{"vocab_size": 8192, "activation": "tanh_gelu", "norm": "layernorm", "attn_scale": 0.125, "parallel_block": true, "init": "normal", "init_std_qkv": 0.0442, "init_std_up": 0.0442, "lr": 0.0129, "beta1": 0.93, "schedule": "wsd", "seq_len": 512, "dataset": "wikipedia_en"}
Each number is 50 + 15 x the weight over its row's rms, rounded and kept within 0 to 99. Layers, rows and columns count from 0. The size before them is the row's rms in percent of the matrix's.

# layer 2 MLP up, 512x128, rms 0.262, rows 207-219, columns 0-127
096:65 63 48 79 39 40 71 40 46 62 57 36 50 70 74 41 83 76 46 40 53 51 48 42 55 37 63 27 24 69 60 41 42 35 47 46 36 51 37 61 48 57 30 53 70 58 64 03 55 53 63 18 34 58 32 60 60 56 49 41 56 58 26 40 92 62 73 28 53 60 48 49 15 41 52 25 40 62 56 67 34 54 66 60 70 38 46 26 60 46 58 55 68 53 45 52 53 34 59 64 65 65 59 44 33 30 44 50 82 34 39 41 51 51 58 42 32 55 42 40 52 43 66 36 18 73 40 56
088:15 22 71 47 50 34 48 66 32 44 63 52 35 53 33 46 60 43 62 54 53 51 36 59 38 52 65 41 79 19 44 49 47 52 39 55 38 36 65 68 39 58 24 41 65 67 69 64 44 63 32 46 40 70 35 38 61 40 45 60 72 71 76 20 58 47 46 53 65 82 23 35 58 32 42 45 95 33 58 29 39 16 21 36 58 46 59 51 53 64 57 41 41 53 27 61 41 62 63 50 40 60 53 38 87 64 60 39 70 53 69 52 38 68 47 56 46 51 66 66 36 39 40 52 63 64 45 34
109:32 66 61 62 49 26 55 51 73 67 44 64 47 86 50 28 68 30 77 64 31 19 39 52 51 61 70 60 34 52 41 67 26 55 62 57 55 34 81 55 81 64 42 35 60 45 48 38 58 32 53 42 25 49 47 47 40 18 24 60 40 44 23 42 35 56 76 45 40 43 29 66 29 82 40 53 64 48 54 69 76 37 78 56 27 48 53 52 33 58 67 50 64 56 53 33 41 51 57 43 53 67 50 63 64 68 39 72 30 25 47 53 48 53 21 36 54 47 54 47 57 61 59 43 52 58 62 24
113:58 53 28 76 54 49 47 29 73 70 26 42 31 45 24 34 57 57 40 58 63 36 62 70 33 32 45 42 57 62 80 26 59 56 50 57 36 45 50 55 55 28 42 52 51 77 23 56 61 55 48 55 70 48 62 67 47 12 70 62 78 50 61 37 59 17 55 58 51 53 21 41 44 53 17 54 44 42 48 50 55 52 70 53 55 53 64 39 40 48 43 44 56 69 63 74 46 53 65 30 44 66 50 37 36 53 66 54 33 38 39 30 51 51 39 63 67 45 11 23 57 54 58 29 81 59 75 82
094:50 48 45 83 27 53 66 36 48 40 65 43 65 53 28 35 78 37 46 63 35 46 57 53 53 00 68 30 27 64 62 82 41 62 37 57 69 55 52 80 61 35 41 35 10 37 71 63 31 48 52 53 64 30 37 25 35 43 28 41 72 41 72 16 67 54 57 50 64 54 40 50 42 60 60 51 66 56 51 57 87 53 54 38 45 59 48 41 23 50 62 60 59 45 57 63 49 32 55 38 67 63 51 46 68 44 42 29 51 38 55 53 42 42 47 44 61 33 49 63 54 51 41 52 42 77 48 27
113:66 49 38 32 49 79 57 47 70 27 39 43 50 45 24 50 59 40 36 64 50 47 52 44 42 37 61 45 25 52 68 48 45 65 81 63 14 37 42 72 61 54 72 48 26 60 52 34 50 61 31 54 72 36 47 33 43 57 50 52 67 37 34 34 71 68 44 59 77 53 28 15 67 68 48 59 48 64 79 44 38 69 57 28 38 35 23 32 46 69 69 67 54 55 62 33 44 31 41 48 47 29 54 12 62 44 61 46 24 50 38 36 53 56 78 41 86 59 65 63 34 37 53 55 56 54 45 51
086:53 19 50 46 57 50 65 57 59 44 82 41 47 52 35 43 54 39 78 47 74 38 47 42 69 52 48 34 62 30 47 56 26 63 60 66 90 53 56 70 70 55 36 41 39 82 48 43 46 58 59 40 53 54 57 32 75 32 32 19 40 32 54 42 66 64 52 70 30 55 66 46 41 20 21 52 60 44 62 50 32 46 42 32 30 28 42 51 66 33 59 48 65 46 65 58 35 61 54 54 40 63 81 63 39 48 72 45 55 51 49 42 12 65 49 50 58 61 29 46 36 43 62 71 55 98 43 50
093:32 68 50 33 54 42 35 26 67 61 43 40 55 70 52 68 68 36 45 57 35 39 46 31 73 50 61 59 75 62 27 60 66 52 57 47 23 47 58 53 26 84 54 73 49 43 43 55 35 32 67 57 59 35 99 57 41 39 37 63 43 52 41 49 66 44 23 70 36 45 60 20 57 56 19 68 71 32 53 85 28 60 74 56 28 52 54 71 49 56 58 44 46 55 57 18 43 53 32 41 56 40 26 61 47 47 41 45 36 64 38 39 76 21 49 22 43 49 51 53 54 59 58 49 44 38 59 65
129:43 30 53 35 44 42 55 76 76 53 25 25 51 59 52 58 49 51 64 56 41 57 48 40 24 50 33 63 25 40 54 17 49 46 99 64 48 56 90 33 37 47 63 35 74 63 50 25 60 72 46 49 39 27 42 65 66 43 45 69 47 62 40 70 52 64 53 35 55 53 58 31 44 53 56 42 43 63 54 36 50 58 42 70 77 26 43 66 57 52 52 74 43 51 61 38 43 54 42 36 42 70 40 60 36 25 69 46 57 22 66 42 17 63 60 50 52 30 64 62 51 34 57 36 41 85 73 38
094:45 46 23 43 53 11 48 27 49 63 34 57 66 45 53 70 65 64 35 31 39 19 56 57 22 24 47 56 38 58 24 31 27 44 63 35 55 81 46 63 44 58 43 63 79 57 44 39 29 62 55 46 82 59 21 41 49 48 21 65 28 42 58 63 40 43 47 79 46 63 69 64 69 45 53 81 53 47 48 44 44 59 61 51 26 52 64 53 46 41 74 41 35 54 55 35 58 38 73 17 54 40 63 54 62 45 55 51 35 60 31 84 49 64 44 58 73 48 67 53 47 38 64 50 75 54 63 57
126:48 45 56 58 44 25 62 56 83 45 47 28 45 83 47 75 72 74 70 55 37 68 43 48 33 50 55 42 65 48 42 47 32 35 47 49 37 46 74 42 49 69 48 53 66 50 66 54 95 50 41 39 48 29 57 39 38 72 60 29 23 31 64 64 46 52 46 38 48 49 72 27 36 21 82 80 51 90 39 61 81 31 56 41 59 67 31 52 36 42 39 43 37 56 45 29 68 52 51 55 49 40 56 61 57 68 44 54 23 45 54 51 53 41 46 47 34 57 39 54 55 21 56 32 25 56 32 65
101:27 47 79 27 48 32 44 61 76 31 43 48 60 49 69 64 78 30 46 76 60 46 33 50 60 50 54 51 82 46 17 33 56 43 75 56 44 29 48 33 35 60 66 54 58 54 25 62 45 64 51 44 47 66 69 73 41 61 41 62 46 51 67 38 75 71 42 49 38 57 51 33 43 67 59 37 77 50 55 56 25 47 53 37 27 36 55 60 42 73 73 46 48 42 18 50 28 52 67 63 37 45 35 53 33 68 49 40 51 72 77 36 31 46 34 20 24 52 67 76 52 68 52 57 50 52 70 41
083:66 69 60 40 55 52 41 37 57 48 53 71 70 73 63 39 53 58 41 48 43 60 23 14 62 29 57 44 51 61 65 54 40 63 68 42 62 68 21 65 53 78 64 65 48 30 52 36 50 18 60 44 40 54 66 50 31 65 49 37 38 57 28 27 42 71 21 84 46 34 35 30 51 46 54 56 74 42 59 82 46 58 62 27 32 50 53 28 50 40 71 53 52 59 51 49 52 51 66 36 42 48 62 50 29 56 57 21 56 23 75 59 71 46 43 34 45 55 60 36 14 47 23 57 79 46 44 50
# layer 2 MLP down (transposed), 512x128, rms 0.113, rows 207-219, columns 0-127
101:61 39 65 63 41 38 48 48 41 43 65 56 52 59 41 70 61 60 55 71 27 41 42 35 42 22 64 48 34 27 55 66 31 54 59 33 28 34 43 56 19 66 21 75 55 43 56 44 46 52 70 49 47 39 34 33 58 42 36 81 62 75 16 52 86 46 61 56 34 48 39 64 17 49 63 31 52 42 65 56 38 46 77 53 63 52 60 44 49 50 44 50 49 77 58 56 43 18 79 57 51 54 79 51 29 41 61 42 61 36 53 57 36 50 55 61 32 85 32 56 67 53 55 62 49 63 16 75
094:41 27 60 23 58 17 57 63 79 51 68 49 34 56 58 35 51 28 58 33 44 37 49 79 41 56 63 55 66 62 45 41 46 57 47 62 39 51 75 43 35 43 50 60 39 45 49 30 13 72 43 40 59 46 64 58 64 43 50 69 76 53 77 46 28 49 40 42 56 66 48 49 54 48 62 36 49 39 61 25 62 47 59 69 11 26 34 54 54 61 82 51 54 35 34 44 21 60 37 17 70 56 56 42 57 63 41 79 25 53 42 34 54 76 42 68 57 69 44 86 56 61 34 34 48 50 60 41
100:47 62 39 50 41 50 73 55 50 46 29 60 49 56 35 46 76 24 70 58 32 55 46 47 61 60 94 75 36 50 61 50 43 45 67 46 32 46 83 55 81 28 48 36 29 40 69 54 31 38 48 56 21 25 54 41 35 27 26 56 60 33 36 42 61 64 81 40 48 37 21 39 38 80 25 55 55 46 55 44 60 34 56 59 34 31 47 63 50 30 40 38 62 51 63 50 47 40 75 71 44 82 33 56 49 53 27 75 30 44 36 54 59 61 43 69 69 48 46 49 73 65 66 64 54 41 44 51
129:61 52 45 46 49 79 50 39 41 34 35 32 28 41 53 39 42 59 46 42 57 49 47 80 32 34 72 42 80 39 54 42 41 82 53 62 33 51 37 43 35 35 56 52 41 93 32 61 51 51 63 20 51 48 49 56 48 49 73 59 63 37 51 42 25 44 36 74 60 69 37 60 51 39 31 54 51 51 54 75 39 34 54 49 33 47 60 58 38 69 43 66 62 61 62 53 42 62 57 46 46 66 32 48 44 71 44 42 21 48 42 42 99 51 72 52 63 47 13 07 72 61 52 58 34 44 59 72
094:35 41 51 44 71 53 27 27 46 44 50 22 68 52 39 81 41 69 58 48 47 32 51 30 56 36 59 66 19 66 62 54 45 43 47 65 63 46 41 59 72 49 59 34 26 27 48 28 58 76 45 99 54 48 40 42 66 31 43 53 61 43 42 33 47 55 31 67 57 41 44 46 46 56 59 37 56 68 63 51 55 27 31 40 61 34 57 53 62 38 64 87 72 38 55 29 59 34 60 41 35 76 51 59 27 46 75 53 08 56 27 35 51 64 40 54 48 59 56 61 52 44 70 48 60 70 63 53
104:33 62 47 58 52 26 22 59 81 38 35 47 57 56 44 70 46 52 65 21 31 74 66 54 60 24 49 49 44 45 52 42 21 56 27 72 43 50 50 24 62 48 62 43 32 47 62 69 28 64 52 31 35 54 95 28 16 73 78 41 48 65 68 28 37 57 51 48 60 46 53 24 39 53 48 40 45 60 40 56 48 45 51 56 53 73 64 47 74 54 66 44 66 43 39 59 53 49 57 43 48 59 69 56 50 64 46 63 76 46 56 77 61 30 71 31 38 29 62 31 50 53 29 24 69 30 47 67
097:67 43 62 63 53 72 35 67 56 28 90 54 54 72 36 32 51 43 80 42 70 20 45 48 70 58 50 44 67 23 65 56 43 51 47 72 66 35 47 76 61 41 45 41 36 60 24 24 49 68 53 31 59 44 65 46 78 27 58 38 50 48 49 58 57 68 54 72 16 78 60 63 43 23 15 53 53 42 53 15 24 57 47 28 50 49 49 27 51 53 38 64 66 38 51 45 50 50 36 46 48 62 62 32 54 38 63 29 51 45 60 31 24 66 45 37 59 71 43 45 55 40 62 54 52 68 60 57
092:15 62 67 60 44 38 46 43 43 56 38 38 71 60 29 43 57 41 53 53 32 57 60 31 60 46 64 75 82 64 38 35 74 33 57 65 47 27 40 46 22 50 55 64 62 77 77 44 33 43 58 41 60 22 82 69 56 50 70 53 27 33 56 44 40 60 46 42 44 69 41 39 70 64 80 57 60 59 33 54 34 63 56 46 32 37 38 49 22 25 59 38 57 60 45 09 36 45 57 40 61 29 28 40 39 43 50 61 41 57 58 29 58 52 78 75 58 55 52 66 63 51 61 28 68 69 42 49
115:51 26 67 77 49 13 55 76 67 52 39 27 29 76 59 56 51 48 85 48 41 48 56 34 56 60 58 45 40 49 32 37 50 40 58 58 46 48 69 51 45 75 70 47 53 35 56 13 66 86 42 41 57 30 56 51 46 33 47 48 41 47 54 54 52 57 49 47 28 61 13 37 25 62 48 36 23 64 49 51 49 49 31 60 80 50 84 45 63 35 61 46 41 42 54 64 69 71 56 51 45 55 38 43 48 34 47 44 52 35 30 43 11 56 56 67 64 64 49 33 63 23 77 65 63 72 51 40
089:47 34 78 36 57 51 81 34 49 43 40 49 71 67 63 71 38 36 08 62 60 46 66 66 56 79 43 38 35 29 58 62 39 51 50 25 53 23 51 39 65 44 40 40 51 32 53 61 55 53 44 63 52 29 44 34 49 71 51 54 42 63 40 40 26 76 48 62 69 34 60 57 44 44 59 41 39 49 15 47 61 49 31 48 53 44 63 58 46 43 57 51 53 48 70 53 79 17 78 35 35 48 44 48 75 48 58 29 89 63 55 46 72 26 35 44 55 32 93 64 33 51 61 54 43 48 59 42
119:49 34 30 65 35 51 20 59 87 47 42 25 45 56 72 71 19 56 51 38 43 55 43 31 45 37 46 40 72 76 57 49 64 52 32 50 32 36 59 44 72 53 54 34 43 43 51 44 40 51 45 64 36 21 53 70 43 64 57 49 43 34 29 65 32 41 60 60 79 74 35 08 65 60 38 60 49 60 70 65 86 57 31 60 54 68 40 40 62 32 26 62 59 48 59 50 68 56 43 67 38 71 40 61 16 66 51 52 48 43 56 59 45 36 68 58 48 65 40 66 46 36 65 46 16 49 39 68
115:27 55 73 28 45 32 52 52 70 65 31 30 60 64 66 61 55 53 49 82 46 68 41 48 37 38 76 37 74 51 27 39 60 33 57 48 43 44 40 45 52 51 86 58 61 53 36 47 51 76 47 44 50 51 70 45 39 53 54 62 47 70 60 44 63 72 33 30 28 70 62 43 46 52 74 34 65 44 36 47 32 23 36 44 22 34 43 38 62 65 57 37 46 47 29 38 13 61 70 51 54 30 36 68 49 65 41 55 40 86 56 38 46 29 37 41 18 63 51 88 59 63 56 58 33 60 70 55
093:57 42 57 58 52 37 50 46 70 54 38 66 52 50 51 46 60 52 39 44 43 62 64 22 61 26 79 72 47 72 61 46 38 39 67 30 49 57 22 55 36 62 36 54 44 44 61 19 42 47 63 08 34 36 55 39 35 41 76 57 58 78 57 29 19 66 50 69 37 58 63 33 40 66 61 72 61 54 11 78 45 51 73 53 57 48 53 45 74 34 60 30 47 29 44 50 35 62 52 25 47 46 17 40 36 58 51 69 58 47 60 68 70 47 70 68 55 68 38 46 64 39 29 50 73 31 50 66